Weights of a small GPT-style language model, trained from scratch on English Wikipedia.
Size: 9 layers, width 128, 4 heads of 32 (1 for keys and values), MLP 320 SwiGLU, vocabulary 7470.
Training: a variant of Muon for these matrices, 130M tokens, 7947 steps.
Each number is 500 + 25 x the weight over its row's rms, rounded and kept within 0 to 999. Layers, rows and columns count from 0. Numbers have three digits each. The size before them is the row's rms in percent of the matrix's.

# layer 5 MLP down (transposed), 320x128, rms 0.126, rows 268-319, columns 64-127
092:510498476449490442527544512518465500492517482483507470527487530546527544463498521465463488511482495477453514486472509537483478462486519500511504484511524510533542519511485545533427486490506507
102:502509466528524501483472468554484514508538485499531518498440467474487511459469521511527523497465473525476512513485556533545487519475485495498481543513518486492470540501510514523514548500487500
098:500489481490460471478503516439481513500501529509472527503519477543479502470493480492467490456487495481508474513481474509442514488515431504480490461513512522463499482508469495448458500505489471
106:453522489492478497539473492486466470520511492493463551455470443501458477456452502517520518493534525524553521493527485513492476482471510495479472540512520500460488460527504498476533486450475467
090:482510464514511503482532496509511512490535496532462508564540461498565501513483542509489506503492523538505498486455536511496534534515475523499522456463473487549489481485529504516546511502500524
095:499460514516492525462483512515490522510552542532498515541516464523489498538504490513513543513553481518528476515492451461517479476522468523497501526509471516466532491526499539497492506552477504
105:506565482519554527488490515518469466541473464500484488481512502494467492518495527511505522510495473458522532500514501478518489484476528465529491549508501477557515559491524517515483494519476484
096:530459485507604524496500485513490489549505460505556460510483467482543536472506550504552504510521492461529476497501501496451495492482501501471497511526500501553496497498465480493444527503469461
094:476507475518547516483515480525526502491523510528445461480467499510497485508508499496513448453521486512449493508453497494493565488498497461476479490507484508494488453520531483510497499519482500
096:494493530490516520510492496527482501511497504508530508464489553540548471482531549446517494488489490477467520511467516507510491482528551470504514514502453466481495522443511500490464512489493461
105:516505548498482524481481504499474468518487472494529513490493493473492571536482506489471523500531516460464514493512497481487541521487523495539488495483513484445518526537524507515508542444511486
108:491493472504400491507515478551504495468493508489480499476502441504466502468508493489510495491519534504546514503531500478511538485480475506504510472510479518506487521504539523539514502543461447
102:492468456470466490481506510505494513503477520509463454500509486470556554487545543488493523504552535483526499513497543514507482509519491494486434510466438494507538465508502505548468479493484529
107:475464507525520522511542491451489542490482528507507484505497504503520495511538504525483468543521505455507529446525524533510511448516529473477478530512501478517525507527506456494508483513532462
102:486525476496459513530486493511579529519486523509482533496478489488484515512488483490520528491529510470510523523551494545475486504478533507506499528514442467510493477504474495528434453500509529
092:461481487476463529515520508518485487466501532485492458536524505547516503434496549487492526509497536525536500499525510470532524512507460516522485534460500523523464493497560492495510484498541521
095:503543477505535470439503508558519472471528547497488457471512458505479530526521485470455483489500504512504502464508497511453534537542491524500518475482499522518526538493490496522512520479532538
094:535448502505532518480465471472490546486488530530506493470478519487492468493484502517510485531498516468545517498494479471527489496495477472539521518510454502526503539495529474490478525516510520
101:477517467494452490559511479477548518493532523471500453482495492469487463481475505563491524490465526549512513485461503493512487466520502491497502514501467505486502513545483481508471526494501493
108:514503473462510457540501528465467486479464534519487462482525490481491491509510498499503468506505497516490501504480491476532468511497505476493477506515512498406535460515528500446507498479473525
104:507510583484537507502478526490481480497515498466523586484533527538477530516507470504499501509527548528487499518505467527550473503533492451510507529531483467473561481526521512437480456499490480
102:470484495459471475483512454523537469532474484465505481471497521501460515476500477515454499489516490472471468493525487533428466493541510504512514492501515451540488482435475494506491459513461484
105:468511497537509506493457479426514513481495487469513484499492469502445481512491499542526508524478493524517493501515519544521485495489501500500527500508513486474465527469469505475554477556509496
094:507458516497462506494531503469488502517506466452500474485508511523522528508525464539493470484501519504518460467512478515528481511484510489464525511528545506439542502499471498530459452491503494
098:479498514486489500492504492481484566532513495436518520473489545494530475544497478490463510531512516467510515486507495488527498519531494529478522494467488556416484484508511476527456505515499452
092:516497507491417555526494464492512506504494506481502531475486484453478508488499491482494524469460504491489499502523499502477531489490480489476479486472523483438528474487487542526502486539492472
106:506565529487461486487504518484474499495493487501489539530553534451513493567515520539452488496435508505514464473510474528460499513489492455522477527511504511495474529508493518506501526511478450
097:527488511482536478481512552484440499466488532530480515541491520468473489482525530497513508477518520524520517487513462429523480445494489462496458468513487515464509503472502501490549520505473524
090:514481501517529486489521516549491480473473551450547531463520489507517518517522452459516469516496491504518495491480492491499495462524517533477513457554486497501516505470492475529482476488499583
117:483531477510658467509498516525505509473530527497508504522506496538498477501524506495476475493517497507538511504486504527477525531478508499495485505458498498539505511511499477487508517464512478
102:500453490520561486486478459514546519513480478481478523504497510510494519506497521497506485502513476441501506494548501530529511488540518533552535497514469526441469537536502485524477524500529537
104:479508505475501524499539491467509502454502509436519506492460491497520499489509490505489495499454493492499526519514500494473516461499484476499500567533536504538537473474488512477492455505537461
093:496509452495540525496509480459553461502504525489497493502482491509473511503528501512499531500467504522460475493532473493468500550506502490502484536468487456503519465501495535500473482532464569
091:484535511501463511495465497479478502488507521491520560500524508495522485532476499493557519470491464528544521503479543463496553517552534530544523496517452529462492513532551505533488501498461498
099:520510526498545513539521448469526536475493494509494502518498492458521511486507495488539515490533510507487487526503485497497503456505483468505454510465502508503480510492526513543500456525494509
097:506489514534523484472498503503495488520516487519502517507479479510502504485516498507504486473498491516531505480531505476520505496442476461524473473497503480510486525487472582519495502506510478
104:510522517490539536477508475470515481508517449481535493497491507503471544524484529503504498499506454489472541518443544456527509549532540509482474469492488505486508458497458492516516518504448520
094:530511495495558535498439493492475541487470528480488494480488530495490474523480481467430492498516511443495505506496457528536504553484506465493520515502522486547500492524494493526465473534499511
096:493473467530504467487494537521493504498448511468506482541535501490539533518515503473552525514479506471499468500493530505473514471515472495526534480534548505495493511461476506495483506517492503
106:529514501488517502484525495491557481460473485513468499506488490453490501462486494452506488553485497500478466503473425556484517493511524507506512527521474530574494507462493479515489507521494512
092:490477495491533547500479497503520493491471502447510486495486488510507487468491484521461535472546545469513524552501472463552501515520477498476520476493548522545502547492563490531524482464495475
099:474442505448490480509504526509519469491497514487531495506487498501466485485546543511503490533493470523494451521483492489475490511519484505495475488514535478524477497477518471507551522510522457
099:507526499551532485466477492527481538540495498500548494534457484470524516503487468523489504508495536505495471480498499480511504498491532506527466552491528546588528477535479511484543493524499485
102:502492481543548503488514477504538487490487486487442543499521513506455477526479507490498497515502512509520502517514484484487498530519518509509530456510514464598526458470464504536472535498480513
113:438567469515518516508490507491479534508518498497459475532528484490512489477521497502498476515489461468525529469466532561496514512487542514559504488496526477510489497512453496475492512524509518
100:485533483456454480485536518509551485513489476463495501488495501449480490495500492510490448493504520514456503450479482487465506473494514481529502477496502473431455476537507492489517521471531552
098:508482470481551545499480449525534508527518490496513472516457529527508514519515521518524493518499508493558515478472549487453507464516498492520508471540490486474478479530521512454524490507500502
096:497485527507514491475465522523532493471536527531480471470519485517457492481479514519489499565490492486524511494518499467493549512469513482541538497471519498527476511495477533483529529478470490
114:501499487487506492503499474475500499476516508478518493523509512484460473542537513463485472467519490530476542502472499477540505509544509502526516473498482537449503502505528494506481485474547465
102:526533525489491550528521505519530516521497487485500465471542484525496529491500496502529489503450488547536538512480475483496513455532500487498447472506503469495479510502516536506482499453455511
099:531512492460457514475481519478516460504530519462473495505463475507500498526478534506467505493476493500512508480470537525498492526526481465471456504533495478443519482515500467512484500504507490
093:519527504468545525511525516536519523495512506542554485459551561516499490451476458520484491516498483498479535503517507553478466529503535474486502532448494458464508480491497526489475477477515494
# layer 5 MLP gate, 320x128, rms 0.204, rows 269-319, columns 64-127
099:465513511528555528498476469539519500491499473457502518502496483496494522539537487527514525509533479505524494458534510488513501534496467547523486524484487464515465515525482493520459543515486441
094:489499497479516499525503459494491488536527500486464533482499519516563517515511492511503474559474493548545528504520514534450465513495500482467482538533504501548495501487494459454481545488480522
107:485493491470507509519525498442480541505487500503497480462508509481518497519547495487490514433500503568511475461502485565516453481506473491486471509514533477440505494552516507539485493554511511
095:550493500483488512491488530471504514510482506521499503530508493500451492477516513451509524504481479513529489523532517493507539538483559489471513490554469496515488536488513504567481524487524495
097:532479490545514516465495455513464507519496496488518520550481497512515521514522491497542547535483460486497515448535465473532502476511475526494487502525481494550520519505512512487484490505498495
102:515528533499506510511556486478490524488513519484489491526503507521474530493509498514497484506504487527534465506473459472462519468498497486487463489507444491469525416535549475535479489498451513
096:482484518464514478501472468495556489476482534504464532480540516493489532512492499488504525543469496495492483511512472522515484499503453521498467462498495551538487514472507506476579444453513499
094:519546495493499503480496492445508483490506463488561490480510469487514465487478495511494489524493464500492519547532499514452519513499472462526516478528526480467500543480454548533485491537492484
108:508488482492461508506482458486488549506490450481503500491484485520502496484492487562495486484503493533539496522511468491513496513536517451449505528483457494503498521514491447486483467518464505
097:481499518445461486546482513478528509481522462483470481446525479494473519551515460507534508514558478522508488492537517548497497495524510472524464498543485511497526516499501455503516509511463518
097:462512547468537559489491556517497486478563517465542497487523499499452533524551509516498483480487491487500484525492496569504517508554513517481465532464514492510472543478508455500505521506481516
109:519505496499527508498452475489492493478506527507473498484508456511495515458512535525494500524490523515514526539521468571488512492493432509467490502511492485512514498498531534534472513494474539
106:487523496535522498534510499512489509506510482494484483504516520502534530513497536522517471512482505491545501463535528507505451494493470500517502495489530523544475478447556497498513452505527523
103:476521515466478508466495500503540543496514462519496520487492504537463496492464437489502536467514473506464560501556542475506443518499526489480526524540475502476509504524471509523451494532527512
089:498474568497477537495563534496497447497495475484498469501569457535506484470501504497531494509518506496515468483518474458519501513483532518485479481478509552488462511456506516486448486517503501
100:505490498507515498474520474557478502494538501505517523460494471461523514469492540516514525516519466523500496485536518484503486470472494523494504475506466474539456504524516493499471492524414506
094:488485528510500490461510532471500509523481499418467465477499505478494564518503512479508511498512476467527499486498510482513528472529527491511498537500502543515492520500477474487455493469556535
095:517507537478493454510511504511469499510529503504481506471488497509512468532462476496488523517508519466478522505461516483533453555501537486537476460492535487481502476490498484527528516517477543
107:477504520466518479513484490462490473478521507497487467447510524503509477516504489507471449505504507499480479483519472445531471545496518449513494496473540511521491461482530488451533452486492546
109:501509486529490523576505533484556499530526492509522488443484473503490499508501537532535509493461494525529510500528513487503525508523499486510500492491535533547502525478501507506530519490531499
101:516503500481484478521488504499452502489506492465533492505500469472492506466491483492511494541478535493484489469539484555528522471496458508517499484502496541529469516492456513512503468468503520
108:516495492500515475527513497456518511469482469481520505482509451535502476521478514489507490511482543525488488477499475513523493490512498524525489509512540484480500501515490528475539483521493522
099:483466497457490521477495505505454496487492476470485515487518499490507515554424483524523473490518489465518490502488559516499530509482499491500472516512516499501453509497533481500506489496508515
102:467510513458466470522530507454508495532496498488477512499515535536525498524481481507535526466469454483508498470468490514499474462518438513496511495468501543490488513526482478499487466490471453
094:546508527506486528478493480551562485497523522498515462490475512492485506496555485497542536479472497458505517508491427517449512496504472514459464501507537490501486492497506481513559500544501460
103:475525496491519515516517533483489481508485462453481558485531449518490491520494508494442485520483489536473498487528450548474470502470533495461492522507510487464503477473475480518537514501478486
096:491504528503524480464511476513527544497511472478507501459475513473493540491506521547485551498549489529489488553503470483481448488492495527496494491522474451510485486513479490508483482507454520
087:527514537457476521493493496467529517462510468475464469511449487513503489432512507496477536483517477498455509534436501487529481509510493514502508478504512511491517490483483484469517518506476518
107:522504492439438542520485494445493516470516438525505521553517486484484493493481524469516521493480544498470471528527494470520514516527501489468512496536468516512485472493500497517499507498479532
099:479490462467574523480500453507508519546544495479506461516501520449507534519525535508507486443503496526511453528489485535496513489496453483482509495497449481549488503519523496477499462491500506
101:486493489493499521528522520451501523473482487462504534484470480502504524454483457497550486479472537526525515489533496507460514503474471505549512509519529502479514423493515501518469447468514498
101:475494488467463448466474466510520510521509516521536513490483461491516505503524467506469517467520476495494509447502529526507480532500526545518491503468526483516457501536465534506496498563499525
097:513496534536476496486503497490488536550479520518539520505512510518518476458508478471556499502448535533514479522485511483497515444514499507501504522484512524498448477497512527503517490514464496
094:554492498502495457521484567524512492517545489528510540463498455511511463535505500533492528497490481480518500486539503514488463525518493480528545506523482467508537501523478488478505515487498500
100:520508484506508497545511527495488489504481481496511486464477482469476512480490509472502524547484441503520506474491451465507449463510490527495563488508502530548492488471500521493490475522474493
101:524485502508483500528489491507522485482503507493522469514441469527515505512475483539526524526467513498487500484469538487508488526524511507460494476464522473436513523496552481464466508496481472
095:486544540480516494500540530527520533497536542515556488519503502515499529496516564485510494493502515521470464537492511514476500472484504513496493494499487484505480480522468513505512523514518500
092:501508451547513523503517494507466503527493503541507483492451472488498545522524482484507472486498488498508507543529477496533474497547522471500520522515461497496473578493508513492459487465494491
108:501529494508517493476497497510467473521503498486491529475532465502514527518459495478483451525529503456466506547527456511519460513501493515495511515529528461448482474478510506524497485533523463
095:507528538496472492492519493498519469508526482476466532535454514525479505503477469528470524439508537482496515520463493470504455487498495495481564538516493484523481470491525495485497495501535532
095:481504524467550512487497489467513512506519518487538566498524530528481488501562540500480522491486498504475491498504519534522506514493527485531511513500492510515488501498544523466519492465492485
098:504480505521515480494530524494541483551485493479495494475501506513513537491482495484476507507488522532526485515527504534524504536497530476494463490501462501504482510503474506537498506515517545
097:498482502453512493478506482496529480492507534550484521482513522532504503506521498539558521534522484516527468500482560461479539544518520458494492548530506522538472520533504502559491478484478468
122:503532493475522497484490512475515511523508530499515493475512500484516469517530470509536483539497492520473540492501491526481539472483490511478527470536524523477486461483503523477498461495502513
101:471523521456491484482505517510563488473483489453526515499515504538504494538509496495512513472453510507475504518520479490513496473471490513445491489485449513504462450513528500538508468473547509
106:484506489514550529512495515476486513541512510497480501494532505504471549515527481493543490496486517536544495503482487459552485484497469459471497567537546502481480517524482492492536518496495511
105:543486496456511481488490495502554511449512463479474507472492500488526474489510499499566466515473514522524474463512478500529464513523482472485479473522468482496533512487523473482489480505517496
102:511490507496528520478490422491499464538509522479450514495506517506536505512504504488494511508495482500516510455502461514509503486525497447511501516491499472526472504509472517504505472492504478
096:478470559543514535517483479527533527512493452520509508502537485480493456541486472500508472510476452477497522499496487462509491531531526496469449553515467499505508510486493532483479469555471468
098:477462520513517513492521531503490508499535497496503472478557468454531527501537522507481494492487539528514450515513513499471474521471475509489521470528513512507443481477495490490525507457483540
100:497500460487526534499509524566502502511488461528509484492488494514568495524481490483505515530522488494465479515507521544476489526483540465516490540485489481521461509479493505481463509526475492
# layer 5 MLP up, 320x128, rms 0.212, rows 269-319, columns 64-127
106:466505559499466489521488516442511487512492475479503513474515509477495496518498465523537502519481535472498486508465503534470490488514486517548477464466484540444482496535501499497484511460500535
094:475502484469517505519472469514481488485491529521501523497497478496469495478461506532520499495447472495500483469491500532417487508481419546529512529526493483498500475553522481518501502524489528
107:466494460456494531488451524486498411526452512495462507503474511512471496517517503527479544497510565514518513528486514506510537473528524505477437494488505544539507496510514486469526502453484553
090:499475531523458544466481495472504468492549531489504493480514458490460536483489458533473519470449498471473532536468526502465489559503453494553527494518531499537488537499474476478485520473479495
097:498515499495489530516525509470582466472499500504567506475509532471512526487501521478487481509494509504482497458510494518483511534519527475525545503464535492519504485421499502523479507489507530
100:477476563471505507484468475546528547505496518508466468473489516532487515524495518480490488541475509494478498453500559525506509516496518477516513489514503476480516484504503526445456548517493496
098:488502491571522480473522492494457456490508538510503497503486470538520482481527457514483489506489480492488472521554498514474509504524474470495530506524521507510473488471439546500526521527502476
099:456509506490488518520497494497488467526520502480509498519487566541532532496498475543480482494504484476497467501463502523513529548467545507473522530494524501486488470530529456489501506531521477
100:533534486557485490506501486477540463497492455546508504489471510519493508490512502496493507511543510482476477502506512558465509538490538474493488461526509431520472510506541518501487506479509484
100:509507479526517493509490511495502489503503522478529469478562475504493490499530427439487470504533532510504540488466480496510495491507485553500464460476486527554499511494525489475441483478471506
112:494508485471522484525539520546480505488496542518525499523485508504526516530486508498519471518496501477497510527532509514480496497490515485494524494469455491506516571494469527504480443519517460
108:464511483485500473515493521528535474508549517436513515485477506488507525507488523501471500584524497522492484519463537516505530488518458499499487501548503492521520516495563506478461517503440496
109:493498493491484495516495487528515513496535437528530484484506499499519513476538489451498498488472548462485462538499470516507491475488521528452506493490510470540511495480535496536475526539486555
097:537477487478473473537486494498481475515515471493516512499492506556549529494488542510456464516488529525500488502509499512511494515515521471552500497522497503505494534476436519478480500506515525
090:480476515536502499527493495495512497502489462471536518491516491486525482477533496570491488508509490554548446519517488508528525501500537533553476491500475526510499537487489484505482470481482506
098:495464486534520485528494460478509501494515451484495547509504503461512520500496465514495485490541519516486461542479517481507515489515451527510521457489517508525504494503511549505548465523484453
094:470518514491529524524536489481531487437473492502484457479516475452505483474509511512496519519556542504485492526494472470499504534482477492493483503475534467481525488446498540502518493467448516
097:515506491466537481516523499503509483468562524511502500516475466451479462506473538555479470502486527524491503473486446459549452509522536477506494507514500502491492516500470485496523508529534499
104:458504503478547441516488501519475522515500505492528480528470445490512520496509516485494492538498500502520481509487475495516473458493502497518500474521502498499493516507513501493451499495487494
109:459505521500480492486470491509489549505509514481490509511551524500481481469490500494496492521488487490480554485482483531537505437501422501493525482478472479564481492477505503502479502489507499
104:495499497430473514475453500500509526459485478513531528510489521526490494461450508517487495509522477483549458492525519515479518480493499503522478513492506493508470472499445481474503496480523518
103:518503504481517545454491517473513463502498465475558525476500534488485495483560473508497570471471489507486490549524535498539493535467526567465507494482536434515500445504476487560507529499504493
102:520497522519530490501476500554473474528518500506523480451497530473524519495458462494460507504521476502517520513518474488511482501508504501552489483465507509482524493484525478502533485522462569
100:491496504456519503482460515473551509525489499488511516531521479492501519485553504545451475486503494486431518504479522549496503477534530574469497488508540495496469487486487527470510521500477546
092:516539533499488496466522491512520494494487513469532466515521474498504487514462556483490509522504444542524483495483533513468453482484528495551501493511504515459489553533476526520511481527482469
099:489524513492538513468495505484509522494523484501513539507543483451528505543509457532476532517487522520528503473534473530485454495489510471449499538508531495515494519504467468490516491509482489
091:455511509477492480451535483496476533513459512500496498524515488491532503495499511492481467529488520464469526517484518502480509523470537490552472536500521529518506500499532475545470470498478528
089:474489461528483508518453504474517539478515509543487512498462524478504490498475492531538471517529470500508491468484483492482497493458495506486504562464545499469470500532522505487542492495516505
100:465516483486554461474517502510493495473518535483469476485476517468471468499512523494472484494527494496516439484456465514490508470484514470497500497511538515504447504544500493502480550512521526
098:501518541494509509515468480484519448466489496481510508500536488523447463477475542483488512502510467507480460504487524516486475504451509484528493541506517500460489489484490495515526501517497430
103:455506480465460513493543484484466472504506474485476502515504531503533572525512467480519482501495504519513472501497486507488511514483486504520479527513482459475519489521497471488509483501417501
089:536502516525488508488481512462493502562538485502564501478486491508466511484523499538499479493508512547477446523503450460483487516467510493447509514523480498483488492431469502508514556534488519
092:524504535507525544510492487465495505491514501479576495542505509498503479489481519503493475475453513512520514519497500474500488507513513587484486536507506531463463459512500474491520530523520501
103:464488489566523514510522466486534492460489477492509485524472522475500519460530524480460530446539478508486506479535515479488512516512485518509469484506487582465523463535531526470486484530486506
099:494472479511498529474478503494518484545454468498523477489472473506484511486494480503498483517552513496449486508530505470560501496493475522524534524486553464514491478490505508538481494516504511
100:519466498504540490522520542463487516502451497501503466511511488540491502469525493488531501508461530517503479506490521542447520490461451440548520514522479464535467520481487474508509521499511473
088:460513472527516486479503520517523558507509500505517506504481502538518461502492500500498476485536479503529462535510476459484506463479487486505520488528470491481526485517524475504557486538516551
096:499524515491533473540543526500494494482513498494491537575482465465521508472504529479495475494503503458518498483508494492500487493463542443479504518490452470489542520473499531528511553533506461
105:531499530517552468463525487463514504468542511516491524508502503480555460545498490566507500486480484519500487519489529512507498507512511476527492461517506522534548483498484532515502475508499455
092:475497501498507512470504475470496524578477464478516505541543480555487500500469518577464534506472533528509564511524462522479492476501495502521505497487464480529452493500454490523525501492500506
101:541490494452498503521513527498490461486522497473516484539477503535463430479560507540518521533499473511478465502462489486517498513508484544569497509509524490495545494538508501510504450499509516
095:481516534497494482491471469497546523491495510526520501481535546491486504523495511489498524552514515527485487450517510511509502462494527511497469481455499538504474536514508489522528494505489511
104:508487546495516525491519504453521508509483554474522488495485528463517494491508500486519524493476466538501485503523526478487483518504476491484485471557491521486502474484526460486518509500519492
121:479494521477529511482461468507523465518499502561526533498481508494527495501479498510483472465470444545512539488525460488482498465478492501462516474506551485518485474517515466513485478465501513
101:514491515494491464479542524505496519491502486507522503464465458508464480499535519484533525476509496517504496515455492502507553494514466484434522471500487502451525513510500514510526512486521472
098:482497463500481500513481482517508531499494501470495497490505468561515500519509494477427482496514521479497523484520533502522494516489506522531485454482467540504470498516498503499461512527535496
093:494501510486522474536427478518518516474534484539511523482513480493451469495531508522472501512476489496519464495500508489506505467463457478508496534500542507513451530472486516514511517486507489
107:486490467522520507497488502510486504518519465500476522515486510474507536495486486479524477495515531472451525501510456497479538559520527474528451470470479454477525520506531464461511499494496473
106:553551507475516492560519531515490533464489483510511512493525442527511531492545488527443498493488473488479500536536502511452484512535496473500472515495552521530513512481524500469537456536499512
097:509458490549490539501487517517508543482475519529469528491512463481520522486528485550521481505539481514495472503517540527513494509502540534527530508521462505519506460529523482491493515553502515
090:507537485476454482474524515539464524466550511498532504460517456545526544524467531499503485510488499471523467508533488526511518507478497517512507494498507470457493490495478506510491481521510490